config = dict(
    d_model=384,
    norm_place='pre',
    norm_eps=1e-05,
    qk_norm=False,
    bias='none',
    tie_embeddings=False,
    parallel_block=False,
    init_std_down=0.0,
    beta2=0.95,
    lr_head=0.00374,
    warmup_steps=200,
    schedule='wsd',
    doc_mask=True,
    dataset='wikipedia_en',
)
Each number is 128 + 32 x the weight over its row's rms, rounded and kept within 0 to 255. Layers, rows and columns count from 0. Numbers have three digits each. The size before them is the row's rms in percent of the matrix's.

# up: layer 6 MLP up, 1536x384, rms 0.0988, rows 1332-1363, columns 192-287
# down: layer 6 MLP down (transposed), 1536x384, rms 0.0919, rows 1332-1363, columns 192-287
up1332 102:144142152145140074107085132094111106118091151130087095098147110113159074102107121120102110088150103156132140174177154060125093134085150095098133115109119087102138156051095110113151138120046076145079133123131162154063158166171100183105173086171108117148110123054140167126156225160166120081
down1332 109:130105130125155083142101191127115181117116108122125115127127148120112074140109111178142139101130085131140127125108126159158083084111135142116073058121137134150077143096120112184102161168138129109171093076177112116103169196164118098150159109110124148099099087114097206162100145126076137152
up1333 119:061128118097138084111181150117096158121093148029128164110171136181073125174138145176133101159148104127156096127118152152171121144098129094141090103106109080063144118085109100147123080062116089152161149139150117112189124115127130123139145218149086157114125119111141139125107121097087124112
down1333 125:125163177098126131182198116089147135173103158186131168110167118102083127141108098136078096144198182120130115135119141098163102132189105125094128121087114129061126125082133143108166140181165167125063134120123143054100112118073129122086119129148074179093098222067115160135108074119119126149
up1334 087:140108111145120095174104096152131120109178131116151152145134159060140167133198153144114081097043179117107100151136109115124061123121167081142113086159133126168101072093114116100114130158109184115103112078121099191097177170094121131121170079132137108120148110118121093145195133087124157105
down1334 094:091131163141126108062129177139080167226104144113137173096134102128101091125128180138126163142204120102113124164084152119118132130133081112121102143135111193125112142132075160083076136122117137111123091129090129156187165136139107166127076120086123099079132128137173124188119209149120153211
up1335 110:123138118102152163130215137084089141117119172115178120132129092111124156140143155110127145092137122203123154139168147131181131147085092131126090071114119123109174098118087103145150147031083124096096144127128099154130105099120089102134153179197154110138076104147150133156189111125144126126
down1335 117:075106164124107175175122129130136111179112142147166145136177100155135141157132089113124110160127112105147127091178120106109107136150165141151113116138169170113112172100102096171154113169091106120111110136137108101035123130080095120170090153114137126145104102084136198157119150092111111105
up1336 095:108167100132153129155064145130103098157096129116128150126076137178164048114124150162069070172092131160136155134153149085097098117064169117129071163094165147159119126170136096090143164180070166106172122084144141126094114137118092093145124181172151133161139139150105091126141163114096109026
down1336 096:101105177144124144125139162163120196168115136143062095141137117167127082208162100102114154111140075151121146069079173173106136139081200135112116117166144129157039142076135121197083138110061090128110141075065128097186156122151145143096194126138162150105102156133160123146128146139155139164
up1337 090:108093167111142089137120092125108132104115117110123170150175176116169135179098094147134132120177155058125110137125078174132123155097188129170107150202117108106130118132095130151092098082142116108101135067097127157124151142107120095157100151136140127091087079127128122122203094121138145153
down1337 083:153132126152126183088133090137166172107117118144043125197134161169109191089149095128124136116175124121155136135105144095113067179184112143108150143112168055134117125156145105093116152086145146185121085169134123133099172108156143154163087122087098140144099141103077114158087092096132094188
up1338 102:122113195095106149107079118133197170177104124172153157166199105122083137128120132099094152116159185097133138176119111099121108090106143152109061123137175084116128116144157156077130087080141145115136052100106158170148156118127127087102150133131119139098130177158124119112111094140189124160
down1338 100:099117140172146138220114071124110134125090125145090128164151079104134133132108106112137134113116172153055128118056123092132127105141118144054127143081134140111082130129136121156109148186118123160115170122163072113140122113141084081147134144100096193162114153063048160147095150138082082144
up1339 088:125170192137155156160157149140112179183082044097161105142120130122139141141126100135154166114146061122134171130169154160148147097144115119166090153114114108122119131125088154150143104132133123179111131150122130148152135122068165145104151116137079163090115100149136117131132144146124173108
down1339 101:122092119141071107119108169108160165097151126144119185117122101144146157111156132131064155154108123147118037181139144171151097143100154192123138111087126118120228068111108100103090148168115072149096083160110146076096143153154136128147130138183155169127114176040144172157110129071167160132
up1340 089:141139161114110159108100134182065061152148109183157103124122132151109150092086169145133169047123122064168165178116167195143135162082163154113153134137156098138052129147100147053113063094118111109139152077113140097170153120085174098102066208134087063147081118082117218156111104102098171182
down1340 092:078118064144157137136157165054131197120108118157133111147108145076083100117131153158101127093137084108148042117149103139112137104127159127158051193138208144112083175097156187108094125179145063052086126163113171097097135145093118159087142163137122125107132130157150139103116165132168078176
up1341 098:143114125112099058136163078118191135111122160140083122079098142108125105100068142107131152111154123146098174121109077127130133107159073081157148107173037124162169120117114086136137087111091082137112132135094089109148150087155105085083051141121139075151107090141117104127121143145140106140
down1341 103:128112164115164045173109144174124120114116128115103113069178078146153101173161132146121136155133104141107129178094136175143106144109145108123055157081138148151122120135100110200159159106124158132150145072073112106134093030117116112189125161102104146158143178133114095187132132141067129154
up1342 110:216175137109146144141221177099125163135122126175133154154121140141161151180163099161148141063112141105172126143125168160159107110098205083091128108152135115117170068100111132127159161236098107137180141149119150126159161156180133129102120156132149155124155103117122141134128146140145103112
down1342 102:106123217135116108085063050150092125126176150138154107103051125179119173147163114137128136132152151109105130106123136158164179117126135169095107113139093139233133159137122108109154089125119134078197133068204100122071107144087094157140132110118091165158174082171138093146093160138126153171
up1343 101:149146109131123083089091138143171116111098113057151136161096131155112142118128095119126138089091169103102179128153157103122087092116168075116148117178084151052170160112096144118103119126087153170155139218095093108137093127156136115125184107145209149122166147115154155095140160100099095103
down1343 098:138131188075203120148128159109130155185110144114126188103114162101144163195148149179120110150124150148151114095168166183102150108166121091119130104144136075136144125087145084162080110158174127165074114119162090182119190170137136117127098136142125080162098093110136137147129137095091101135
up1344 090:197118170110120050117143119115143115120135156127156107079112081135189107162178117180163151161116160120146080098176169123109109084104155147126114153113090070105143154148101078120135054068084105146117164100116131041111073148101068096092118168140102113140126134102124124126167192137131160167
down1344 103:172159150097108105063073154125170096128126084155159149114191141110094117127135132059093109113089109040085102131135133196142173151064092143133110136148119112159096123111119113158107182121138107138116110125180151127068080154162173102031110148116170117163113115122122120154093088152138068114
up1345 109:125098120109134056127056119130050104129141136106088171100146177119085121172128099096168091136121086112128114095139185108197078150052128103079081138194126138096092136039111126172080097127088170174162079127144082115089141145091117128110081121085174180117115110131180128110151150134144102102
down1345 112:128152149112103134142111169101122122162156138101147124153086191118130129132137096118147176142161114105111163077053116179134165116087132087150078121129107140149165159122225148059160117113171108153128106143084214093119097105135143072128090173122164155114104115085107143218062128137177133121
up1346 089:128114171092094127122132143164205059089112134198151215077088151123161076096083101102070118135135107074106109094134110114113084157192095148040184121152148169125183113160106131129128078140080088202098108151133100102124120143158081050137101171192104169048137088098117170119184072133121092175
down1346 096:109128130178117144117136133118133167105067159086070065156126189138054104138168043165185098153068134142137124133095173096143075121079158121173110147145122142127155163181164120099142125064155141117086085104101160124116126120081124199165169128138147143199175110122118149081096197138136096126
up1347 100:176181127164134116187218119114145134124096187110192139117097183122125171134152144147132160137110165143085104147128087128188176116121145141062076099099106126138087123104121160178137144137146128140145139130153145139168121098130126079119137115120172145146153095102137119149080107127109134110
down1347 111:098087086144113105106124081063088097124129129108187196176156167129149170106097114124182108117139109136102150073180104166138113130164120075080155090086160123113107094164146080124088069130155156134142138139179155113109076099116137135137107163151129107126172109114153086177139107151148117067
up1348 087:095147125109112131109061118065125138152134134205126089108106118109173143056128154090161105133082127183124154111094173164174121176115138125116133065130110140115134113083118082072085099090110116095099178126149120145165099157070065164142108098140104148094151117087151191131085175097166132120
down1348 097:080122156177097124093126055128155131122130141117136127109193113145159094171097141121149172116132167152024133143113040112122122126138128094105137105114129068126152138091159100199135108145138163115194066136098219109104126117092110164141126139049101164130089114161089128109135109174066136140
up1349 083:111166139151179122150183123109128133143114133138113100123116130073090125155111154145131210106150108115101182190110056132175093082124144128101134186047084158163084095130160149119154175111126094111118162143149138096133140149179148116121123131110110135072106071105057118110112126152147149129
down1349 094:055133105111108127125095108183129122157122147162168134133110149145125112105101135184186087141099139143158053094050102168150090110081128165115155146142126155124187121120160094157134112149158104119127142123107186159135194093104144122130154123040139113198104154116145115128131124084134131080
up1350 107:176155139177100086172113148130123128125149091144116141159140154130126143126124135097226109145173136121166138157112144076150151134108150112177161135130096113134123146135151132202133185118107142086099105136151098120160147090174109105065099076110148117104153076118131157083113113148112119105
down1350 107:197106133109115156128135101169168184099107051122177055145123126098144160101082132083098159187125114116150102119147098179088153214099154103102129086166177099170115114119132104149058112154126203145134180106099160110115146096137159127097095137155102116121093063135195117086101141157162092123
up1351 103:164115109141152117028127130158134134120129120124145132126033136114143134165169107112102110095165135117123106070132112121121153136079186158127103126143149136131147128179074159145165114171143134133132172053171110159175178081215122108128159108089071167109132143098070082123180123133124133118
down1351 107:084129134126108100128134125127139156110140078080099098128058198144132137125156127096127148147146106131081119050126152146151171118154153151162162103134104151133069193140141134105130155196146153114087087073153102068119130157121168171182170121120158125110130076126156131147079136112155164188
up1352 101:137106108118082121120116094036130138133173147113117071123084120090123147094151172129122130121168073130125114129100076119060121105138210178154165150096088135092136140172145138087204095162097128145166138175126166143129137153132133168132150145147125132154131181140128074175144049128113174129
down1352 100:095143117081110099062131191141090119148155134101104083147176084164140099057123126139139141111073125073144106100138118180155127139073112102101151110093115086123144119139113207072114116150140105133085099124131119117163083099196172068124132083158084150091148119134121134147137134158119141118
up1353 097:115150174170104172060211106160146118116101147134143124131109125100130106147164124131117073167137151136125189124116107095160129179110148041132127109094166120171173100147140128109115108117158141118101111114107134105179213077132134111158158153080129134110126146067113066145053122082182111186
down1353 105:151100116167043174090182150151138092122110146103041140121071137135128083110098088146093092150138094149168145088179117064084121105133137118147072137160141183126135112175108101129081146156158111131147117143081131123119163140093082128098138077083162167080102125113088117108151134074183127129
up1354 115:116146170095061087202129061069160096143092117140155123172108138103117121118161101150124133134100186095128117143112118118102108134099053131103104145152113125138101120119114099112147110131161180068159063102095126078112133179174118163140151115116137140141094060085137104115145121126167155214
down1354 103:143119065164086151133175127123059105091140121112129137115112113115172117114099186121113163151140103093095069127195097123095142129191118151105146190179137123113145123175157164133125120140148134134111095172089136064136162154128110103122118159133098081162141074136138123152150141157138111086
up1355 094:135121143104166105114136115151099235144192145139109112065128145106174117140142127157103152143153150123097206171098113164147089110138178168122135184096101133141085099119132165143096141142140143170114115137097072128105148136154110051126137138121131154074178164110132202122091122167123131212
down1355 101:134156126071107135136132133102087135156129157117153114168087145144120124100108119113138093137139144115140134087086111179127107135150087181154096142119144131138066088182130164148112103140159103123131132137143124046107076059068096167096154090141148189133148126221152227161201099184178107095
up1356 141:134128147123180098125119131066172089132097161142113121132159089100067106140089113142166102167123190121123160141184184143153110130185163170131173136098128092111130144129093104065075070088161115148105120124076149138131117136128124122116090119127139143134161172124138145072134161132130090081
down1356 138:137082165074065167152137137138119143180100111095152097124178122097074133178128166175117110175070098074135128079118147129141101134140098161133168168106162150110110144108165109120077060102108122093128085105123104133178090118127178153162097101149097122109128171132151161105149116077094078204
up1357 078:101124065093115094117110094152155135111160163108143153114144140136126112036187135147108130141150117162145071126175158119090147157126154063094118096163118111060115160154132109112134166142054161161151152096121120158097111113154115147114119189170096070151157131105122137132149174164110082151
down1357 080:070083170113165083117120154141156114102137150156110184127098139107136092178174103115056136143083100140139095093153163112113101207100097120095111157095103119152145090127124079149132106077084135156216104129138081123127128096183153099144168159107060144088187103168135092122171065130173166115
up1358 107:103116145072138105125139174143133122098155061128081121176109132056079164167139135133112159142069093089084117093147053213177129137120141066150185184148083137117117135133159138141147110088112141115111104089247137117181161133181071105139121165117141083139133125129127135152158094129117139136
down1358 109:133109069154099136069119128174164133189100121122108171108132083089123128142112125138190129139138103127105036120050179097118122151140155128079103096099134169082207099201117123141146133155185110002146150110149094100084169130119094139160158143154111091103142133112142110150121100175155156169
up1359 109:092159125156135113195151070182154118124122153173153170144104187173122136155132137110110143146089141150132170123099122153137121171124049115089106142105146169100164112101107157094142096153127090104201091122137132119108163173154177097115133201167180093134051100096120111089124118115155087122
down1359 109:103103152168159116129146077124163103172079167242123128150102142135156201112191080164173155150111127083072094171144130106126152162184095138092152118108139103146076064110120130096135146109122191099178130190145148142122181135131091117126086164135137144170131173100139122149158141171080126147
up1360 097:201135166080123137111122153146071141159139142129127038110177143139136076128134164178178124085127095130165073089150092095111134175117112131108101127196137093120152102101104193140164102135177057130182179129163121111150101100145105160150104183061125129187167119167126132084177142141163117094
down1360 100:181083096140147103182145148133135163116131215168111143151176120148108123155138170152125133114160139149119082151155116061172147183057127088165147089189115141127139100083138150140120190132093173209105090119165150145140140167132134141119160103169113160068107120122168151177137122093125102073
up1361 084:157109150104156111125205133170123095155175189116120112113163177145042131076125132172113086169128105113098169137059088092168125132094124086116088141145133127161141134170134103095088145194100126156154125119103164079089059120128159144137111143106111215173141104097123074163148074054047138116
down1361 088:086121104134132066104129092151137151115071158152139124138094107103127102118133163151133151129081151117101204160133120126113107085137220131132155087125105143098168151077101161141116132131112088123093131169125097164111120145108159107149133142119090171122099117141137171086193146120120131105
up1362 106:078109178101114157145146164139151112124108141110152161103143097135182146166103135040135170138112186114111075194159116139104178167118145129139117140124112105162071109078162135135089097160123103136115116098135138124134205117156120167097127208112107110110065153115196145142134106150145107066
down1362 108:137146105152094052154133146151081087086174158135076127136212135153144135088142108099150146112126187137125115065160163155119096119088124233153123178118107116144140123118163124122168092102123113173193078107135088118125107153101182111107156136135155124131140089080093129062131023092197113232
up1363 097:105135120099098094137117138107117142101096130114154131120169105075138140123092151147134103110133200122155091141155136038109119153082128137113199129148151178069119081128186155161137129211130135128109098144143119084121121106154072158136174110144143160144133129100106119090125118131133139153
down1363 100:120130155154123111132177114112080093111123083087142184118165155118139092137104130139140164171181168102104169102139134091163142169139130122133083081165128173051155166142134092192197118139090145125131139156133165129136171119107129106147163130142068114103152120068139152162069057144139139078